python train.py --num_attention_heads=2 --head_dim=128 --intermediate_size=512 --hidden_act="swiglu" --norm="rmsnorm" --tie_word_embeddings=false --parallel_block=false --optimizer="laprop" --learning_rate=0.00118 --max_grad_norm=1.0 --warmup_steps=551 --schedule="cos"
Each number is 128 + 24 x the weight over its row's rms, rounded and kept within 0 to 255. Layers, rows and columns count from 0. Numbers have three digits each. The size before them is the row's rms in percent of the matrix's.

# layer 8 attention query, 256x256, rms 0.0548, rows 0-33,128-160, columns 128-191
119:139147108118134128153153130114143137159121152127161133156151114133143136114112169156084144143120151121098135169123125103145130110105084144106127111096128158123145143089133140141171136083132115
131:126110112162105158127139147143141105116138136091064119160130149147150118136070088069156102146191143153104179097142131132128122128149131154099135126114144118133144177097150078141126168130123121
113:163129102151149155125134151166154159105103101104108113115119108106138136114085125051150134129197129148097189082124152151141179096133145160123112137135133123110148131126126122136098135107166152
112:133114131144142110129117138130128086122176103069096126127132087141114142150109118117162142083134149157190114121183125158141092122113133123134140157154108113097114138155126128112112144176137132
109:113137127138121151088142128136086098130171112109118155094143145127111126143140096140162137119086129119149098096149115126131116134125131097148145135133114100120100140160151146120131107150121100
117:134149133084174138100120082085160141152114161164159118126152154136129123169139182169092144164117072075116091155127144127155146149132152142138141082152130166118115113134102108086093126082141132
109:130098174092150146111113107078129102137149139182187124064137133125102130148170137158143127094108136075148108120147127112141112166122154099167153134150126121163109041140119132139141118188119102
106:101149135124150089156172106153148150156123145124168125126091107140083120136107158133104130146116129088120132165111137102128143107111150125154104119128147167122170104125107184130127132098126092
117:146114110097147135129098124105149159101089154163115104159123170088139115126135129139089133169148096139122140094117109139155144143154146155123084100124142137137139105091118084145081111072118095
120:146107112150148153139133111136116119103115092096118107090078129089128136146100095061144167102168159130134201102109130133086130092122147158125144149099136091121131091165129113128156128130120156
114:148120135082127121105113117115115114111157152159151129100148139136107123131154118142125132119127118123149090106160116111139127149157152119168149121131119090110105073161164128141128106164107104
114:126141147121126138124161072118103127180129170142143124107120114150143103127158118122123136144099142077093152140088132103126117138105126105131144091084145149123133110133129147110155141127117131
105:150139137094130115115103135113127159121141131138143129101175153139093093124110119172135124126130116115122083147145124137161129161100138113140143120153141147140136101131149141154127104169119123
105:140149137108138173125138116122152140143116137177134115100137116149153122114141147107107142155088074079135130108094129110144139136136153144134132096110101158096158133148122104124144122115132117
124:136126104152146104127125136169145150111105120097113102156096113104144151135094173089099127118163127143110166135098148165107155095118119154115100128117126175133173136129112144114100138067141141
115:104130138189104134154107134147105105124130107091125134132135132104152138091106089125148124114151136156162141143124122119085131125121129134102146169128122100147083163135143111137169125171113126
103:107131138140123091143139137130153123105147124148117168159123131135065139105120135177092146112145122165109086142206133146126114136138107121124120142175119103118140119144146121110142124150081115
127:163129130151103127119126103110120104107158110125157166063148110135140121136138100174111131138084134157148092115145120156147093124108097145133133137119115130108089096131141105145177098177108133
120:105177109144137156145175105120073149127112146102128140161141138159147105103127077091104130160084111096135192140107120129144131124117126129125099117068134152111108161093112122131105137087135126
107:148126088162152107144107156131108145122124116112128105117115101097121183130086147109134136106159134152179131107113145138102131127146096182110107150146119123132140104140114090137105141114121128
113:132128141071133142109112124130147105136138129169116129104129141146120126141139147177138115157102133111151066106146103080141166149121125092133169141162120119112095108122152089149117134174114084
113:143154138120180125088147113105145170128113182176115131125137126188105099144136100083107156142117104081129154106104111131158144135160164119152141116116141148113135130118155135130113093106164126
105:113131098141107085088102093120114093117133130127121132093113129131118124162118155127143140091148106148157127093169152130125099096121096140106167136114122074095077084138168105102106153120131145
124:141102135115124107117157106110159122155129155112127155115159143139114116102166128138161126101109133127128132157145118119133111126152130081166145109083123084118123110142172143130163170179105140
094:159107135112140122130164095152127144150098151136150088129114119153123102101140108100120151128106123089087184126070118133140116116120152131142099100070143161132169126133120129095117127084131156
116:111115097185096149138100142159105111102139088085116127157120101121168170096113146110112147103111125135136153153118163138113127091102109141124146141114105128152105169142130101102146147127118142
106:144158136105145129114170104113153136148093142158160165143116161169137073151131126139108157173122096082109162111130100109168127135118162113148121124119126158115135122093098148132130109129145135
097:166107141147138148154123131129100136122088140118150105108105098130120160110126130087105133112166136130135156122084152160121142124116180177101084138160137169124172100102095131097124111087106126
101:160088136154155133107111143117152130085105141123109130117113116119091165111166155116140131131135124140143121112124144090092100103118118162142156115166104124139136113129102110101098135155091143
104:123114124148115091159075145139107096109175100109137135124152139156121134115128112146133111078151110134168104099129102131093122113125107136150142149085140101128112128195150101140173120165122135
112:102112106169096151141082141135101134124140084115107087104126113113146169120090152156125138098158157149142103177126154160075137128111070160093121122145100114141129143137132148101150158125125116
101:112158122108103181126155115082143111143127124143121151137127155122129119115131107143109111161101111136106115125169135101148100156126095072115157116126160120100094111129142144153167133169146144
099:146167134124120134146141131114112098163133130149185114104163143149133054155135118125134128137106145132123132095136108132167173119117141073109122149106104149070102093097133167155170083167151143
124:140146133141121155133177109115112130151142160102131114145137107147165125130129089121092125161110136096095169100090096107107114166118149143130140098087141160132120149109094096127145120134139106
081:142124127098097132128120102140137149139143089131124120173134137135152124138146127145125148144107104095136114154124103155108139147113173114151097136165129125123109126136151100126118104139173071
065:153113115135092129121143110122121209139126142136147118111140178136118150128137117145134163182108144134100122155134128142136102127125135103126095106115104122128130110112115134146148136141115129
079:131153133109119095121162133114123175153173096134077117143125145125149119133139145121135152132125115107129117138132116153128106113106145102175093128127101091123070132134145095151120084131148106
086:110143125162146119148158150123120131141126191130127147072096162120096132127114166107111115118120149122107140128134149090125129132158163115122125123076150125159123188123116179154148152109083152
082:136152112161139153122146127161112146106112160139153141089111158104099134118119122127101138132124139161084149138142160076173108106154104130113145131081168127158158131138133176122125153094080150
065:156106121129127119118080130130158085080089145139138145109162104104130116123152108144114108139137133151105137093115129142092151117164110158105145110111145136126176119132102109094091122074131176
087:090115150168133150171120099113136141113124155137111170114113108085103144132138138139154134113125151145115136137132152091161110132138114144110146117093123128124165160107119155102146192093080149
087:117104145136119108105108174131128115132102086137129134155118085136159113104134099104128108123139116135169144127130103169099137120082089143131137104191105115140121117119119071120145109139141125
087:149107124122109170136096119089144107110067090119137140157138125114141104117136144144125170114143099149143113109114082163120169145158104138113109145152153126147176095121125081140114109162143128
071:103148122122117125122141129167136132160135136099089151153135112110129089098124150164189142099162128108150147099142136136101109125101136126163154138133098127115140130135130179120141119154159152
088:119135127139118096181143091154113156132120161155147133118139134132128132114165141138125093118104150122151092121131169076171111118151127095094143164113144148107133145161169164137154151073078122
079:087092170117110154150121133112129138143065106140113111117127095076133123118151103136131118142123123131108145114115128123103130112115096168110163075156098140153152089132123118066147150109115134
075:120164152127117144091123092168115141120133155151162144103177165141126152110105128114126109134115110151091089125155134111143140171114152081107117109123158119139132124121149112088123127113101153
077:137118199139111157142115158116166113111076100120097076131155123144147107128151147127146129134140103134144141120075109159153135135129100145110124128152099136150134111118149106099099172142151121
074:153097111133122117111122205132152120127111089107090125162107139120141128140103121085140137130162117111159176098110125170102136110139144144159133148154148117154110129124120096161104104108163114
073:127155118120147101099159104140094125140142162135133152147134141121098177105112110133145117095102130119119125147174143097138097129119116102131122174120182113118105143127136157144140104139103109
098:150132100109135071130142094138123109147124144117102172109134142152131138104163128118107092095107088128147112132128124120146115104123100111141114179107154128100092113123159145154155087141087173
077:122173127123133107137160113145135162155162146151122146136151108117125080093127072154091126132114108155099111119105135117125145153144147123098117128097160162137092165145147132122108133146100131
089:136098127132125162152138123127105151106135117101094115137116141109128101131121134102148148132138123138154173120080100156113120147130105164123128094127158128155093129103131124105103129145123143
077:095117090139162170139142102138123139120109145124112131107131137095100112125102112113151132123131147091132143138151132114148120135132113133158143129117159128142153101159139147151131155119131131
076:144138115104117102120105125092092085127135160144161155088145164168134143146123098169123118149074133142103077145128087103148097105153121093131172152105133127081136111147138116130144129124085137
083:139086191130133111139135108142126145129134089134126131135163143137140128124140154096161147101129111103103155154122135143123129136125135143131091072081144139120129115089175102127126156145128130
096:118151103130148100153148126122115103131114170108113147129146129123135152115103113125147115117163120151158122132199158110124076133125100101123116154142142140112113116124130131162123133111148112
085:103149165120132106147152100144076124155131140130173157111153094149131164129117147153144123119087115102116101139159155125142116101132133091122141112096138152119138119097161160153148145137089130
084:133097143139124146125096143143152174106118073128109070128119094096171098146104135094120125122166099115153144113106132191096151134106138153096106109140084142166134095115127122104115098123157119
070:141085110157144128157109183132085114097170110109105132147100132111119153166105136136159144122139113160182147133139123161146118118131139152128163167139135086149130129104121138123159126139134165
089:136150155099120125120106092132164140145092125141161135142132169156140087102139110157125126161114102083096146139113122128123135128159123140130073094105152162109129147132152104123153110133145108
080:098138125153155170135080152099113153120152120130098066134136098125161078147109137136119154114189111120137132125149113150129148131097160160133116118106128121169127155101098128124126126154195114
089:153096119149166166149097136169111117138096108116123076133120089120132165128107163074143146088143155103165184078102140151075109122108099185112151148136110146154146147126128162115104151091143148
089:172151101127115095147142069141134122128147126144132160100101129150104171134144099133167113094138128123132138146149112147128066137149140109163130159111135092059106129193144122146122106087105152
074:078122105115130120129143191138137090132146111126081112120166152146111120102112148126120093127134131148155146148158148099125143130174119108164160156136135090111117112133151113150150156169125139
081:119138139083135113114148140122122109153153146124161146118159122112101142058156117131160083103074149114081118108128154093114154112135127091156121117116148121109102157138142156149123130140091158
093:142137143120075153130153110128131123174114108144156168115173176143127119084118118154127104159101118117075112154106102115122139120141126114152121109127111136106153127127173119161122098149124140
# layer 8 attention key, 128x256, rms 0.0551, rows 0-32, columns 128-191
120:178138112107190097103133126112163180113153158163171116130144153132118137097145122140089146124132141108106102114147128093103142119093165140087094071147172155165108113152153143107098111125088096
098:135151090111165129149108117134153169102148141129141085110114099099129147142159154133106149113148162107120146138120144130110139171091140168136129082122109119151099149138142157113095109120131157
096:106166125127123117098127096136132136124134159149185107123146135123128094098176152142114158140094157121115110132116109126131094124099117115140109100119127152155147148114141127116110125115113108
111:105090122136095194100134114182142116110114129143105133114096131128124087149114100102145097119155149171129184150087094185150093109161086132160142145142162092144127102082139124127128109115169152
107:100111125135083161123100141148108092114121116120078159117115121123142135139140114127165089115131118145130141137127115168151157147128110140181150168170105143102127142090134117116129140139160169
091:129091148154103139136119172108125091125143092124079172116136126117156139103119131121175097122133124158130154063139139114150108136100141120130117146129099118158115123160137121114152131140107160
102:130083111164101125161103150145138109111103078102114145121122151115124155107109097117152133140128092173130142122142149143171139093157110137122107172149107083106121108145132099121129126130116130
092:141120141117129129110122125129116121138149143130187107120182158104170127121123092136146135174138141084106121131140104080084115137066145118130155100112140140169107153118128104092136147155117134
109:123146134115109081121160123112110135156157145144139153136133128153113128120160144164116119124082158100119086141157156092146121112131110086122157128113153180148135149097122176096164134126073083
109:133185107131140152110127128151173121115110129150167143120136163165100096095129129122093116142107129126098118159109095129179072107136098117156130113152120141108137128053146106132116134097160142
094:117104122152079150119092183152161107090113121125100201098118137098158133091088133127148131142145121157131130122129121143162113110176094128165123149134121144095116122081126111138159103140116143
103:136112122114179121137127168110133147087131112108159108098142116062144145110129132124123153165156139152157088065118136059094117145081159132073087169111095118134116117145101123148121126102129124
104:114117170157079125131155146163109137114123159135059158150092118111136145159129113141127156080136143127131155100129117152085122094139109150140134121123135110134101154132143131137159146144122129
084:158102130142155104103117124146122145110098106134145130155163146122133152129121119135132156128130148154170118129129118085150127131088135102072128125100149113182143149154092110123111116109063113
100:140172125100140114112156116137153148116141154132129142138111146129118155125139122119075156121112148126101130108124134131123095127125144121110104074154154128109103113102160166158071108084114126
100:126139103105101136130091133139133102119130164095101109139072112131123090154140126136127152104123116136105117141132146187142142101148106164183121125156065140083118120109117106132092135136144151
101:159136115137082166106174133146126128134101123097129187118084110148143125160110120116095155131127145148115158118100112158095172117157114121146144139150114129131099109093115116136100149084143102
112:095137172161127104137081134156135117114097180130115128136135105086157165135133112157155115111157167176148105120138131148085118129097131137119082158152140110152127152134134128082150116101125176
103:126148126133144142121136122100162126159154140152129063133171128158097125089151156162128146123139138118111108142129173092136125132097139102147132136144153145138168158147124154113112130131117106
096:129160107131123143087124142149142105107137128128077141130131122126127066122152114095110135070109141145109157137117075185138106117157128110162134119102155107106077132075173136140118124149159135
100:134093150158101136121122156152115104153137115122123162146128109124134134148104132139127124108123094136177129129132123113108124127141115138116130146095131121180157150144096118127161114139091116
095:150114171096169155130166120120152172122152149187175115125134163138114161086151127132108144152123155096104108134105125079106074147097105110141131135119173106122136103155122122152128118121133113
097:131105124161113141079095181122162127069125117103089113135120143123140100101125141122100117129129079159132107122157148143124148117110095152130087136118096122104115089133099097163167067131129156
108:125121144122130149129093125118106131137129106123170097080174138131166157137136121123124153167156123141121113123146142123105150136122148156100137162101117141132162132155089122145118127141120141
084:147143140087132112158174137109148140178166107140175136136144118138152124134138130144087147146125120086110108124133147077149172130099150111116120078107108137118163125134145159176102167141113139
092:128146103157122127131101100104160099137128130089103111114132088141100077135113096130144135109160098075107148180152141140163147124180146111157155128104145106111157161120135121106127136154137122
088:133103151100147100114127128111145171147117119193118109118139113146150121131160097151132129151124166124136117157132082104101075116115128113099115137140174147154118121150141150110095166135133130
082:146152117097071101126130106150112117141158108148127154128120140155136117132147102143113116164122103078102146121127117165173105112164135134165101108092110131072119155118159128125123145179139145
105:143131108124075166095142135141149129115172164128136211127084136128151145106092122119099147140130139105088135130109145139155133149105140115142127110133126115090100127058127103165123108139148120
079:087161115167127135132101111086148085078089090086103110105130102091116106130120134140132121136144087149184135124133141096124168119127129107108132168156138111111133107127097102143110096148125134
081:122147081154099118146133117159130115113118110089117146113118100105123125133135105119152120089102110155158138133124122170142121111148098177117140122111127122096119111134125115116121088106131144
094:119112153135171147137123122128101133144138136145143087122165120111161161126138099136165076127128132118158115091097137116100151132103122175106131149130163122165169101153088148118146117154108122
105:132107155088175078141103094108141123132149110192149080139139151144147175134146164136135109152125159110132106141146141104156109115117144138135106157156122157136136161131127107100120157111097148